Part of a small language model's weights.
Size: 3 heads of 32 (1 for keys and values), MLP 384 SwiGLU, vocabulary 545.
Each number is 128 + 24 x the weight over its row's rms, rounded and kept within 0 to 255. Layers, rows and columns count from 0. Numbers have three digits each. The size before them is the row's rms in percent of the matrix's.

# up: layer 5 MLP up, 384x96, rms 0.2, rows 305-350, columns 0-95
# down: layer 5 MLP down (transposed), 384x96, rms 0.189, rows 305-350, columns 0-95
# gate: layer 5 MLP gate, 384x96, rms 0.203, rows 306-351, columns 0-95
up305 081:101154101089161082142160126092124152135161144105139149091144097154115169133141178118105121168111120156105153124149136079161142155134123100146102129114121125096136163119135119099129134147109129116112167113123056130102135115108162151165096125073103096128113141130124133132115103110143116122
down305 096:152103130125141099084140110138128120109126152122118160114104171144150094122060183121119132109125115126140127153171113123162127108143117141108104103122103136153144153189118166127071158171101127088144133133143192130143105139114118152155134123107139161149153127154130117121143144140135088119
gate306 101:137159160146118100128104104118132172132125088091140152090113110109136139079137083133081117142126135159088102151103142093124131134065112118150096115124149133144143127148094155112154123134139105154114131116143144152062116106165119138141128143144173113119153140097091126143096151109151164111
up306 106:118168134107147120083161112136165104080087147130114144162156154143128174147137126144155137150095132100135146145124124156113113109161146190132150112083133176119132129164142133137081103133117125127101131087138106107194145116119115124097130170138106134096137152137132148105131109147153114119
down306 107:169130164130131117136129114127123148110119134100091147120148116115103164090106128129123109150123122138149112126132147130134144108138174110103082142141149140140127140145111168142156125145127094157138133153154141147069114109111105106132115081125137100105095168147113112071062170104084120078
gate307 100:100136181123103094125150111134157146150140108149132082134120205111128119155136089125119136146149135137150097121156099105184105127143144111106130099084115146143163112131137118162112128147122131105110156131096133095159148175130164123128112109117133152083128127119105174116109099075131124127
up307 100:174159159050148092122111097184100174121135131141122106105118146136090116126135124125145144121139156161116111139112121151111127143136121141128116110129078100149135148139138142154146113156140116122130101155118151094126139130117126120138140108181113078110149097135086113149086159115126167080
down307 099:092142144114138060181080146132145138111173117158130100159155111142118161101144157127122108129135133136142128160130152118115138129113139122112110133124114100117123138118155146124145114159117104153155163090084130129094148135127149099152075138134115156126196152097125173134108086104131118158
gate308 104:086143095095116141101128147148117134136180120117143106070136134126131178122127125122121124116176152160139110112144078143121125135137149107097097102116097127151143141150110107114142154164132162105114119115142120106136138134131115140138094133154086162181086127121089085113174074120121136101
up308 098:162141117118162116130119139126117073105136127112113130164142161163119153141084180123081092121169132189127159121128095156114128093103152125133096111138112131106108130128158098137148128114091128084140118112087137138139143106100110160107102134113134158155103145121104100086151119146142118081
down308 103:123171134115124157134102119095083150167154121113079145076087134115125134135136107123168127108127099138154144153121130108143112168125135143130117157118144135099153143168110091122095080165148087117109123131123118141122125163124123106077122132124143145125100164134086168141134176086125160108
gate309 099:152140145087127131139133132084114121125128110123142086151107132118145161096157137127137159113155103148162189144104149103143073128141111130157088168129157176128138191106135142112105125086133169147129145137132125150135137140149114095090121152119106122114120168172119132117181130150144120120
up309 097:142130170119162117141129115097148111144117117131195125107137139135112108144174143139096111108124161147136104085104116162115112152125162079116131157146139128097115112125124082124128101146125109113144046125123105108080140163149117113132129142115115157120152125117108089141115168113154092088
down309 104:116155115089159145106102090124125156126144116101109138132132155123108080151136076188128106136144128117091155101140132168108148153126143150119147128170134119082123124120114136159095138135180135083113170111137146161141164098116108129138125133154126142136129172099117160112107124142073131160
gate310 107:120183111106121098175129097088118168136164152128137132126134138117142115099139117106094123090138131107118131107081156078138122138180123101115144119140109125128113150153142121144145151097137139144144157137091182133078148140108127116122148190149103119147135103152117125145150150118164101083
up310 106:100126096138082076104109107111100171176107108109128135130127105134161122154148185115112120130147158135119101104167105126146098160138120116131151104141140124163146157137096111173137123100108121138117102105073122139101153119150164090145139166148166138145156083139135123122127140122160124157
down310 102:097116096107102147134117164161130100127154109135109137144109185135124124150137108161144122138093083145100137138140152141180131112113148173138141139134096129112055125101130112120132134112117121123130123145152146118178138144143091151161135181136142145147109153102102086100125086128115178136
gate311 107:121146110098186153096131086121122129098152113114121111108129143089124099106130137151145177129114114125110144139117120124118136116134102094129142121101135154148137108135129149145142154119091165109105096107078135140091152124107117147116094081129151135174135146172094120180129162144151147061
up311 102:089104100116096131181146093147128104144174137125141142126134136136121136148113142120130130090090138109095138137129160128072114137062131124117096087171118164131111082131154119134096107100118094125176132133105108097081149148171133147129088103125136131142129150131099110129142128127096100119
down311 102:089159164118128166159107139095129136151136116166132121145145114111111103141102117127112185148121170150122123109136127170108099133138145112147189097130152128131115122120130177109144125126126095119123077105143089155169106148114145116123053123103115137133104130135139123138135171179120156134
gate312 095:124109142121092218112131126116131100144117142160140098134181118142059145119150090108158163136184133123147136132087122151154138161096133097130127120126105125146142143102178129113121117169152145155135155161142154136111072145129146121145101147146098127109137122128130129106128120136135126119
up312 095:136104080138122093153130151111159162129118132152141145166129141117126113138110150176085127141124130136153130126116162178171136098101120153127136153093146126122161133102102147140124072153076107146148125111122079094097165117110117169135146143107175148124142120141133151140111118112083167126
down312 091:117102131141126124091134134136141094104138140165122125153116158160146149131139112106097119168150096115147087123103131119131096166134120181127116157098102097127108158150138116106117097117115089121173151113121086107154145115112152085122182189136162112125096148142161139099174138117135133148
gate313 097:125101107123105105169156162182124110123101134146096095114102147116119120153142139105085163094124107083131133150137151122154165168117107103135086131136124137133137124109132132094149197141149150123146096167157111121134139129132138119119122130099124099175110119128100116175163103163094124159
up313 087:117104122123117126130113116131114098125108121132114123134143139180126140131132125170111122111107136143181118096130141161155144123124128140120170160101154118114194076168145124156199105144131067102128112114142099087151082138154141120130141115128136108131129156109143108076119137124114080112
down313 099:161137142182140111128107120142125131094091112117105122103123120141140165164175131171075100110128092131138146129111118136152099093157084109115134102119172098175164136100133120163101099138134146138137086123112131121132116164131134143134136130118111140146136160139195135098082140113109099119
gate314 100:139134168077100143128138189120151156093091181121117103124109077083139105098067148104127157096104121135171131128134130145157173127155142122107111161112128133068121116115127148108121124114099133134117126164147108116131141143138137144113086128146175128134131155132126134144126130093139112140
up314 109:172086125107132153108114120135103123117097186103122121182095107109093100146119173089131141131137145130136117131110087143144111120127147130096119107111095129096121111152170145110104118094140173144155127139170085119103126140104104098145129131127106157129111142166144182144102142167151149114
down314 102:149127105104140155107142093113116134174127138152137126175153121111120106149128140115127107185077138101173120068159099093133120116139118169141128130151111111080149119109133151158150135127131149126155154108115075084098120141154117149127114130145125143150124112176124114145117187152113154125
gate315 101:119121143079146112086115130107181102145112111131120098147142144136098110120109127160155148079111167159156120162131115167140098148073109114127143137099150102111108114159132119140128172139163135143108153136150149117092116102138157128102100130087132110140153134145143120069141109129128072104
up315 099:154112119116096132131149114116134109149111103113156090117104129185100119132104122108145134093147121120132079150179153141158110143099120113142175139077136100111148098144141141127101109146170144133155138075117105131144099140123136100120097121065131156133137151107102136083143112110088090129
down315 106:105156123123110118112100121127109111180152144152133122098070105136107118138161112139124074105088111115155125130089119084073135155145101117135117118139132125146175093135111101142116113134131153116155161104158105119096105113163158092117125102119109156135121131123159147142105101115187163149
gate316 096:139138117117099173150101122145115102137144146142105107128153126082103155126153147107153137117105128120143122110129127138166121135200138106128091152141117112159129138107102096151094103186137130142105117112158186109126157120171159179126124164142136146156123100089111115152118108132131149079
up316 085:131100109115080137164097108166149133134127119172119084111142146132097147164118189160131131115153094125143121130129113132124161171153123105122160132092118120110166101125128188145115118153132130152111127129157109088148163120161128095119121112174129120162163137128154149109177146148130142100
down316 094:165125136137116182103186109112098106135142153143121125144116172121119149109143138138118136108164126156167114145136138101146133086085130122107126136104133054148125102125140111159124111141127152133110113115127136074103102165104130130143155107175163141162152086099159115124170145119121128111
gate317 113:123145110123148152100140137179102139086112104130104087115147159162180129110132123145082156103140127123115110104135130126098131178172142134101125109069154142094174131149132169131131162113177113136105107102122123096162123153124128081136110136101102156117139100156145132098120134110130118142
up317 109:113144124109124122107165130074149122161151094098117158111123121090120132145089096109162121148133146135170134121132139118109123176092142119117135139160137093124157123117137102202140142158126114082144135116136160150124108147133124165125106146112094120133134176110141149131069079108107106149
down317 107:178118148126127162098119122108062119157138107120148124138133166124116112130112158139150141128124145112128131152131120183115169133147134100096153110110141131170117127134081121127152156181093121107121115151103150134120163115116141130106097102110154068051117127127138094134119118161118151120
gate318 090:096143156118146134122139141116156145084125129143134160115138104116104130111103150163148154150120097153107105106086132148104081098169116140140157150118140103139133095129153167132117132132127100122072164111131105127149153105123190141089145131133138150156115148127194106101136150105135178156
up318 100:144123133120135144128142103115107144135094107100137096136121160138115121109096151145172101139141130160124151116087113142160131206137141132176070129096135137091119125147087123123125130134160187130120181126172150097162110146119143127158138118118099128123139116156121102115106115167116107167
down318 098:095154139155152116112110119137145120138121128181104115097131122137120121109133098095118128140137145090103146124123150177153133082133109117090123058122153119131133138141123110200100115165112094131090128108108081122135152114155137111128175131104134136133121101085105155142148077125148139100
gate319 108:127116207158093113093124106152130124110158123086108130155136137108128147099106127118103153143113151120160142118084157151115115096178088116129145136142155119116122172106156141120115127167138159105155167097121139144102163160125143140114128105100117176110127135124150114136081179133129150126
up319 104:131155101146125178131140153161110128145083121141094084116116125146126116116149119140108131072115138107095132140150067145092156108158124136118178138145153160126156098134110087125141122130135095106131141158136121114116148077174151118142109144150166168160128130114109168102131160094129134120
down319 103:101108108110139149133138117135119140146093140126112125091168107098170096115097128095111144152117151120157150153156097085135126134168115126137148120085062118129149104121100151131115123110158096144111125138137146096129139091102093110159172115098157116064128121138139116128159117117173092111
gate320 093:072122105135096158154136116169147121139083158130133117149116152116166157134108140136183149135154144147126112175149120089166135136103119166115088110115131115140143083137134131104104118104138146084110144154125143097140147089124123126106101148141086115137128143123174083130179126121168112129
up320 097:148205159173117116115151109133152177126179145150121147164159119135151125126112113141111118118108141153159146147131141157100127089131172150136143150151143145143162097113125128125099153137144171127144113115141119075139132121135111157097133170151100134124117149160143088120115121106140165080
down320 101:119146126103109111148177075118134117143149126123158147160112131136142111132163114149117125148111173176177132124166134096162121100134127147107122151091124082110134104125123101092134092091154101099121114112075100138140101168136135147144149160178128170121110122152147137103128112122138090135
gate321 103:114135119147115167113143147115154149144169135079136130102091122098110105147122140123150080137126130162127131125120139107120109144121176111159106097134126178147137134144148128091130091139120109158136162088087127150096117119130141130084100157096133101186156130167113102153083115110148133084
up321 100:093131133141169143077090116122117148096112120172096143145153154145176095106115121141138135120104135110132080084132166157136119104137117122101109149086132135149118115142176104125138092145134147115113096148127124156174116082176149106143106128153110123091142122099168133136100151161128118138
down321 101:176129117134084151127116115143134111109130152092144114086128148092120119123148103117116145120151133125134134097134086164142138119100103115102097076174104145148152113129151126165154129130134141138121167108133175177086117144135097109147098099101162166158139123141067106141128110131107110160
gate322 121:141143117127127120150100121122126130144147115110181138104122135152116113132109143155122122162098128109100187113137174132095141121171082147158118138127122110089189164154153113076101140143130102137103138113104118143140106092152159106118101198145171151119122127117094127125129133140120163145
up322 107:091127080143095153127119118167179106132133129112166125136193121107146125144110118085134126107100149160158110111123115141141107116125163118145088120163147116183139101141168126081153158134140173122161116155122127153120105104130149124169119118121125145124112079131120179158106136127123136147
down322 107:123117122121148104117143127118115119080107107096117153147112103178146090122124125164117131154094123089108118165143130093100116107103112091104160126135137157094138176110114131143104150147188096128130158118114086172127176138140121119151097097129097150154116122144112134159100126180130096121
gate323 098:136165175132140125094139099167118130116118108188161100148158139143165142110120150140143126124159141172119103148101113163140117123118130154108107141145140166144084119116147133129108153141166148151132120125131150156141134124074109134108121171146139115096125098121112117123044139124153093087
up323 094:148127129113155136135110128154131071098121117121140118101127114188111153123129126109111108149146070115058117109116135136141103101120201142095147088139116119118097128164142097089136169104167134180127130114127130127111153140113136120131127147124119137142133093119160144103091131114104114087
down323 099:119122118159102127093135102134104148083184156124126108150095123116107112124144122154090143151128145083118142090122101120120156111163122119141146125116121128151131127175153200136131082131126106124102130134127126116135068127127117113162141112131122125152164135111135117143189188169154146136
gate324 084:083137103109131155132150156116143131149172092142116115109143155128093125113083108116117104140076144154134142159123151155103112081134151162122141144167172178098156128117105165116169112111146109160138138106162109126105101158119114155128135101099145123138157080126100127146090132143100114127
up324 086:170098108116141134100130119112138154125123084153105109146129138117106123182106114136085104112131120151134127078164151161129116090143089113134126130132092164125093107098106136137157140133163128116145127128087123158152141121144102182115148101091171106100111072093116111108140140141131135172
down324 090:132097111129171100137148122106104125136107169098121135103166135055185140126184148159169153136114165115100123155149112164118125121107096148075125145101113093148124127130099117104124108122095131161124109099122113144143097124154124134117117148128092118089110136131144104101139127149148103152
gate325 104:120164133166142095103147166115127143116153100131163091118129094132147138147145145150106158156139160131118104159128138129168079116088112137123069119127123151128154126157115135130143136113102145140167096141154160125126104145134080154145150126141174111142074130122147137109140079183155114108
up325 113:136173154118099130136138134119118131196121081151129114099130165100104160152123135130071122114133142115111118117114147142113155136160111153129161095070144099115134099108128114104116159139153107119124133079137111158131157120101146133157114107165093160106145104145128086121124118095154116180
down325 107:141126130118158130100105107149161191146134109144102100126134138097120092116154094108123170125097117139143159155139129144126111112079107180125095123137138128116146152157107116155113126114101114088124150124118149097123143160133140127098148129130119060117171126103113182082130136137101132076
gate326 110:117129135131108118191081099149155157133153089163121118122160168162081134161157122116140124138140161098112097124120157103111091129132105155142143159136130158138160143100132136127089116109141160138147118101118118139188116127093155133174181110099097145134104108154154117148110128143135120131
up326 113:099123109108139134166083130136151188118111081087126145136139071103105163157130120160112138107114154104126147101077141134139114115151110110155085143136147192136173128089143135153100108128121121112139142134139161126176117120084113177138119150124112130111131114112148106145110124117132149117
down326 106:157109100090140125135112130121157128124139137141143111101126124148108137176102162119141124145158149098138162150086121121104157153156121142156143135126121068116114103110136098116135160073143173165128125113098090117095105118124081159131111102108157162144065158134126150139117151141159156112
gate327 090:165154131107136117157093132142139132109131136117147110070166155146148138079081131144091118122179132149120138156156093144142111126170132125152136178071091142090115115150157167108160079127124147110130099122114129127114125133158122176137103115165145159110133140103140118117130097133133127120
up327 099:087134173152115120119115086136166144090148196072118138153135123134104139127148165121121126103165147170121128120130169112127139165112116147155097085084124101107120146132131130105118143144150111126136096124129143118107162111135140152158143105106140108138084117071148141149170114094112127136
down327 100:109179111126105108169146157158125111119172125131098126121139097135130168165109151143167143113145099102121140126134153128130119114147109117116131136121129144122138194150154150169140137115162112092106092173204128134128118156161128090134128139113133072130137137069149120155129114134125124131
gate328 105:100130132137119111187171169147133144086121137144117108131168102087091125157139139156098135162148119108124144133114126097115179130121114124141167090135167097125101132174128144118152145133106133118109086100111154159153154145091087091143068127123147129129123127134118110127165140128117097148
up328 099:118123146124168156079147103162120138194164118158120111138129142141128148115110117082147165144142118057145083149149131153148135162127139133148122136152120151126111142088118113140105120127141113144101149144123097122110116114118113194124124146076162131153133086131143153108083128132103150124
down328 096:144144147130095167138125166121058090133146122070157140118133129141163099143153107110191093143154156160120110097132118130142168133095069157102138165129149142112120129115122130146124113171121110114102099150129161082113120111147177125114120116111154126100130146142120128129110114106134118126
gate329 099:122160123093129155109122140133127131099134113104134090131186120111115145114146113144134102130119065131189104171145101112158124121166171126133125130110099121121137150147124142181126144138154122099135085100080150128101107175139100162096153113131103127140131185140100134128090133119120113130
up329 095:166120144110111138132160102142135130119172119125137143115155158100155132155126169117117098172097126110150110134170113136196115148158134131134110142127158135101118121163112150178194133157097136124141140109136152129151115145146120143116103112112144158145126138095092122080095150125122075167
down329 100:112145128123103149165177131096134144144110125199114151137123096138107158130097116114116126179110152142149141134126110137071143114166100073131113109142122118102091124114146142121138105131173125156105148134148119122105126159130130108121122143108133177156110133126157120110199146094161138106
gate330 105:115128134134100084137106136171145120115134162123144140123125067110122135186131129151110133123083162124101114136114136152126110130133082113145132135141151152150141121080132115175135092090125132177141111107108118123158142126148131150096093166155106088155129085150145123124084106105153129078
up330 102:120108124134129122117131127138125125110187154097157165136096160113176116103118130153075118161144141118128081117161157155107151139090135153109144160147123103171117156104124130143099127142140127106112127146112058101144138159111077146123134119122092118138106143143090148080135158147109107109
down330 097:138141119132145104140095126144123106113099122143133142145097150130124132183122130148110135121131150111107156104082140074100176165120148131082140125171126164136159156100095176148128129123124120122119174135101125126185117131103147157098166170112126139104119083143126091175107137124114140130
gate331 094:117150168110124103130099093139131163123132158117146074149151109086123088133155121112134113126119064106096126155138133114105124157139127140122140130124140104146201111136139098158114116146126129078121098073132140118121127138123137131083113131141119152183116138128074134143115108120147074113
up331 094:149177126103108158144139104152150148145111143111104099115098106130152084108099085148142122144145064164091105155120111146108146121085137140168140093123150111167145113150106125151125110117150111120143113113148115126127127110134095166125107115148117121147141087131085124102096119164147071094
down331 092:131142118136115103125119097126163101133116136129092104129129111113099113087139087143146105139113156128159132158082162095110156114117131128153135146151146144119156104166153129101119148122160127078119116120153124120126095169149153185121103102109079145137128113081129115056099137083135139132
gate332 089:109128116123075118118166079163087117154128115136134170162088058092112128108130167123105135122137122105095158113152120169153129116132110125108152135165109147078161151109110123123183123149138105147160145103128151124122132115140137104086136120102094146131147145128124084133106104106125123135
up332 094:109165139114123147149108113139128087135155145141161143084106119156124154129096154124121121117101094136145108116070076105140159134120124155160120159141130151153133155152145108154113163106091126145135138123163156136110126075144125154129170123099137194114123184162133130151118106136138148099
down332 093:124120130115090126152135114140129099116202096144114135135137156156168105144140115115104090130103148141127118120154115141127114116153106143126122057114141105114141166126140099104138117124122130081139079132150128150167125179171170084120110120135097122128122112154100167129172104089129142122
gate333 116:114112161091170132139097120143113143097131132086155165089112164133109155154094173153139102112151126139116124158140110148142115130118112131151105102094099084108076135128106143119088095144163184113141135098145157125143149160124124162133110143152130113132126184146124117127131096147150123086
up333 112:125094124123092144160135142176174127103138136120116100112124183155157146132144167174132083147126119116126105105116174109146110091152120111115148122123104119132116112167172166101154143109140127119132119110111117125101128156055097172123134128108150135110109137141153124181116144155143121148
down333 110:133053107114160075141115159122109095111167105128124158134117103081098147093116133105163112116145085144174114163144123154124162139150096103145132159117125118130142142114145137112113099110122148142169158173111099151138125146140105118143118143134143081111149098138153158135145122121164133102
gate334 100:132137140110143112074121140142114164112088099127116176119131143134162113115133117124088126133106138120136119164143111150119105142123113119120131155121136122124088108146122125155089117133150115127152105054095144121157131159128108181080142140150091134112170133101174085120134156141162099076
up334 096:110105119128112178102117119158112089133142136132138104073165152176103168120132147170121158158124135142142108138091113127103158119132119102095134101113112119145162143177149128144125105069105147126133137120145137126121125083136107107178165148114161148143127165109117113137145088155097096115
down334 096:098094141088086123132093132105144140103150174128080151169127134136128119087125160115174136115095092144120146142141122117135119136162105106162129103130110123158111146144136127100126094148108165095137082151145198092142123115146135140108088134130138130104158082101106140144124160144135121145
gate335 104:132103141132153076094115139094124156145101131158129102133103129125143114115126105106108140190128120108128135112095152159098124183133136116127080180121083115113141146132151136140121161125139160104115095116146121106085118150174143081130111180153143116088127114153134122136092098127159148134
up335 105:090112138129153101170111103134130139106112130132157161105129117129087125113152147148103114176064144115120110127105148137145142148118148154098123119169117121126100083114132154080058118102162127114143129102122135140111149106083129108117139147141161120137099127155114092090125118076103125160
down335 101:124171146136162112129139090123153141143108163146092068089112143121120169143128163119136132117186120209155127129086129111154146149105120137137126161139131103096147141121129089137106125146092156118135130141138176096131100165154141118145127157157151125130119138126105108136139100081127120127
gate336 106:096158179156099118120135085131137152130093129128135140129126107121111188141074123127095122144135126127146109142120124079134157103158088131109120123096159171123165135130140127137138135140153148175158120124178100151115132088123140123159143171142123155100117136094174081137113122142162110136
up336 102:123179121106110125156151135172126128113114094098099149125123103140167093096138117118103119151155169134128125127196136122092125167136139125101179125123140126123166109126119148139159148132166153175106105150144127124109164081108158080116115105111117153122117115118143122126146109168150129175
down336 103:126156142162079137125128131169151138104169123141147126101121101117077133090139142116132130142139168157090167114106135092143111080110088127146146175120140112111172110123135168142118116148117127106116143092171180128127121087126134117133117141108108119132124129106143091112134097074083111118
gate337 098:108159132148098172102123120115174144122159153128137099155140093157121134112127107136104133160125159152134139112121084112124146123115139148087150146164130104106132114142121075085106131117138158092080116131162119184121143135146121150141139145111092165149134196129118116123171111090151148123
up337 102:158158113113118133132098114134132120117131121143164142115103078122127165166136121166128118146141124123080145140139111130104122092124094134154130094115113126150133094155145085075115115112105135095069112145107129113118173185125115156133119124096099102120119129133157107120175125082175108095
down337 106:190129089159130149148128097120084131146108116132114129118102088126161154137129139113104134097141152138125134142153139154135094131071121124112137125090157126089145133125111104149157135113161121110115163128133119106105140119157125116192167149160150145098094124154131116079117152074090098128
gate338 098:138124113133142079136131105137130170121131123136107112156135175135078140153108122136118112175129153129133139139159125103159115081110140136085118152164100091119160140092090109120141167129158126150141144142153169137131171182106138143111092126162095167109130138149069128141144129106125148139
up338 107:144129128111111114099140125123125114129146101098142105165110166127082152068139139163162111120141146103131109120120106139134061148119125148120144129109118152126144109112117182135117130154143098134111133112184114148138134139073138149143136134152067121159131109155099115129121132118195170160
down338 101:138102123160114151128093128137099130131118129102124144130095104057109138191137121124163136122126145111086154139130163065119158097170141138135139132124133126161106112109132147142128111134135158130125142149078107106133145112110132146078167150111148124125157076113122115124144072141127173140
gate339 092:136120077125125148145129125150102102133129122136092123110171112123124112131126128118113124083137185125128137078141140139120141103151160143118132136140119156164113142130101091112141177119115144136141154128116139124110177069169090075118166121179131125177108126098125087136152140146158147101
up339 091:147088123115087155102139097127128129109111154113115191124163125163159125140111150150149129111078113103164059120091145125119132086141174122141124148144079101115139157128138118123128144116109122102116154113102098102154118120120099139134081105159138124125092162120140100124118157141135086115
down339 093:154091125119154105128129132138097126137125095101126167112162135125084126227099122139121109140114140119096114141127119117154106120131079094115161136156170106133137143130106115183147125120129150092137146152156110143134131127130127151138149093078112177115178126135128151145107131127098145144
gate340 120:178167092088174104139153136108153138172177119084171147120125160109115106127112121121122131135107143140101112143114110149149155135110103131137118118175157110118144161123127131138113099158128158124126095125105129099132176120095128121122138164104195125168096153128118085110114115129147153127
up340 121:107108170090138128158128088095125096096089091150086126129130126119104166134123137161141138136078136152141172107129185165149089109130134114143128142119167136137144133108127152162133096116119145102127112111129127128143123156140127173130125142157132126102169126089097132070134146152151134080
down340 120:083133164136151114065097179164131102128113141144127133144112131119130094099135150125096154136116144106118156153129086108134099098125133094112121116123108130167127115124129095162127156152155155131162137139140126141144133095155121153111127132139076170164152191114145110134114131160110134071
gate341 109:168126118101157140123163114173102084109103138137173083096138134143128122103140084124108116142127097112077160151146100143102095134145113137136106107149149107176194163114114131159126143135109154126101116135160157158172159131182155126139120150127123125135154156129135122146132130113144104128
up341 118:175187087147127126132142115124110114157112147131162134121145157124125123104132109106144188145143137142153131105126155117094167101115109132082081122165132117170152112106163127152132103100105126127074139108161151143133141107117107119121089129091120165135129117145122093161163124161169127142
down341 116:123117137074133125150167140120158129121088123094140137130119118164150124113137158101123098124101110143117134152105083130122124083167122203149139152163105141099115112150127147121081133117138148093153142133127114153170104124075107087116125144096107170122110115101146130131115160146142130172
gate342 089:124131163089153121127102168137118149101133104113153089143142165083107119138121107128075124169130113106145121158093137142141148148111140102138128151118113131119133127118137102118168094144080175147105115153081142130161176149169095170146077116091123106137097136115136122154133107119119105117
up342 090:077120147153119099125141143117094100064148135114118159112119137118128130077112114173106095152144109108177121137094147141120173106110116110119167148111131157105154136116155129118192129112121168117112138161117141162156138083151105162151127134106131109092111119129139142130134126158139095159
down342 091:138123166125120115132136118107116126149101128110197114131103097148142117128106134111166121144104174138154134137151159115080148155186149114100119132109111134146146156129170117108115158150119109106130149081117127091113102105153131126139086119155080106121147069140182142102130121115153120147
gate343 111:120138120112111150151169127155113143139158115106156147124119118110105110141188117093128124101177150174108113121108128122103169158104107097113137140117116108182139146135103146101113123114092111135105138146121156143138149109096155094123126133125148126123120127169088100190175108098142147181
up343 111:123144103132121132152139155122108140134153133173126115100120149079138139099102103127123141107148050091129118084141114120160134116102088157131092121168164150172124152096158104146141067103114135125120140142113139156174145121107116087150152140141134118120158138129101160145122108143098103142
down343 103:125145100155128111135155094103122155119132067123105100123111147143143103139140133122120127115131127132105185112109145129129167153140130135148160110133101157051132126139137120086064156148106133125164133126111123167140112131128142103126120134125146130154095073149096066117153160106143155119
gate344 109:083141140108110092115182114115153124136125128109108186119119149139097109107106107109158117113159160130082128110125141140084134114148084137100123159152094155134132148127100124147125093084078176161158116131152118142133146086138137120145151150149166154151106119125099095126150132140161144146
up344 114:115142141152148090110181197132113110140135141095087150148156096165127156126152119120100126132107122130106139120119125093138122137106102131190169145160077138120110083142110113140155139103138136165142131125154122119116119123139116071092150170126125110159146127141086105150113142141124143096
down344 111:121112147134162184119168121095140089122102143154165103123150123113088141129111141093165114145165128168150091126151131119169148120171134126117105110086127128112090136145167114101179148145113109132121125155109100076131147113151137123143118106142123127129097098093145178150158099128127140107
gate345 105:092098094196138150162155133124135151109129088114114153145156171121151156140073079129153148127136130139098100137124139116105139140157136124134100142136111105129121123143135127111152086103123150134161139118109170124107188118141067083110157148172107126145126123145124109122136124126085123116
up345 108:157124131156145105121139104130108180108086115135119152136112149128078146102055176096126175137132136144149109142108093127163119164078113102152096117115094118131081117144095118109145143143147181130139121118121112136112123132139145137133163145154134150146079123168127131148135120122108116098
down345 107:135082136175151136093131147131152106085169143102140148136125092150137160128107149140141135112158119120153153143099122153164115121157133087101107153131115111138116133141136114169168096088141072143148122091080136137114122114122158106166104137110099180122141096171128159129159146145120124128
gate346 112:177081133150123135113145146109094177086169091132135116088112094136123101130107116121103141132126095131126114132138184153111189128126155119126063180150092114121132135135116118112140125117135121136076112129145175128083106123152115138127132122144143123140150103142111141159132158156117123095
up346 109:107067138137114124153091127146084106101177115116101121088091116103115130140111123146111128101155085127124148111119130119142139141161146109137100131094099134148118124178142134149142105145161107187079129159135108144133112106121126140143154149152145087091148103145119148116148171143136075118
down346 112:131099127131116144065177107107122142117136125113132102119157130139149128108100106094136161152118121093121146125094117099117087138178109147154115159137101117138144105142113110147135090066105126113127162180144138113121101096133079116108120105102107143119123095138151144105144133154068096111
gate347 099:143129139092104121103110169119118143142117125129131095170085076101138128134117093095088124130127131089145074203134105105126108137113122141125108172114112134117177129096100155129133141106129122108097152123143117148104166162133140131152144099134131168142161123116123184106129141124146123091
up347 107:174154124164133133139171118100144123145145120136108128111149112114158104089113124098148124147117146089088179079104148109102133119143132101148123155135110079142109116150117107129110128174157088123186126105137170118142120133175140174124161140177148146116117147154139124145126129142102104107
down347 102:176110116157116145123096129106117135169086119092129122141130129139147160156182149171140142104143088125104122141146084171104131128115098142137098152116137194134136125130113113126153166154108134140103131171135123143151148118129140113145096109107128140139125136104154107181091084166096151136
gate348 095:168112101101076092161148152127111159122127187137145149122122159172103149179109139149117101119129101108067151161134117131126155147130134101119126126122126098134141099112130107109152112141145120098117087152106140161162145126171090153134132150107165144118089126117127132128101108168131164140
up348 090:155127148123141158131099073094093144167085078096163151186148127128130130119139168125131112130099116127125114152107123112135107106125138146154097074100156163144120127139088112130123169132106186121148126170146110121132126108142110119136135135119173125155146133087117128147170144121111120098
down348 099:086165157139116108133159152119089128095131177106145099116109123128152099173087126142132134132130141167136178110125157131115108146089119097116150132159126102137135077150126140125137130136124083103080101143139120153127105176123158096115142135113100149092100157147128178144118142170133113132
gate349 103:102129145098135138087163120140076108152175140145157131117139140156125158109107103133158110113125120101130132151122208156102150130096153171151111142116118124105113125115164147097131116128113084101112132129088169138140106112122105108084131132125100123149052128142117121150124105138136151111
up349 095:161128114127135119108145129081119099156136105156177090138088155112156093124109124117139128090121085101136083110128121132110071141130153141127081121124085138145139124131153116123147123106115110077123108131099113156126129135090149130146141132163142137187122141088158141142142150117131064149
down349 103:134154160111162120142122121134114124082107149141119119115152142143097164151159110081163160142102133127172115086183113124122134125174112124148134133133099113113119143153127170106119129116124105117104125064165111154180117133130109093142096149146128134151145073153141160130163133135151118093
gate350 097:123146139083118134117149114096123123163160141092097084128081100118145085130156110129126123146106148108156146138149121082092122136089151131124172121143169135146140135180171130142096083120094181116140121172113132182123133125162102144109135134124142124125112177139135128139122120135157143149
up350 097:124111144088115099122120111155107107101140149130120114132123128124137164114165146169119096140106151114108121133114160126140161105156116123150133113139179131132170148107170153116097046129125151123135125088161140110105148114139089143192102129116133070114114156144152116141153128157093146133
down350 097:147127132129133123129150092146139123132081154104117130144160131112133119130139152149127147163160106148129131170158112107122100112174082142131116143066130117116102108129128080145130100094136064131141149103089088153150115135119110124100105095178141132081144128132153128091118127109071114115
gate351 092:159163149121117109145069095117123149107144075119150113116144140147098155102111137077152186110121106142132120144116164095076114108125119108089100099134094110113109163097147145126094146133127140111142136106115121134160139160155167122156091158149149118182117141143117118132107128109149127125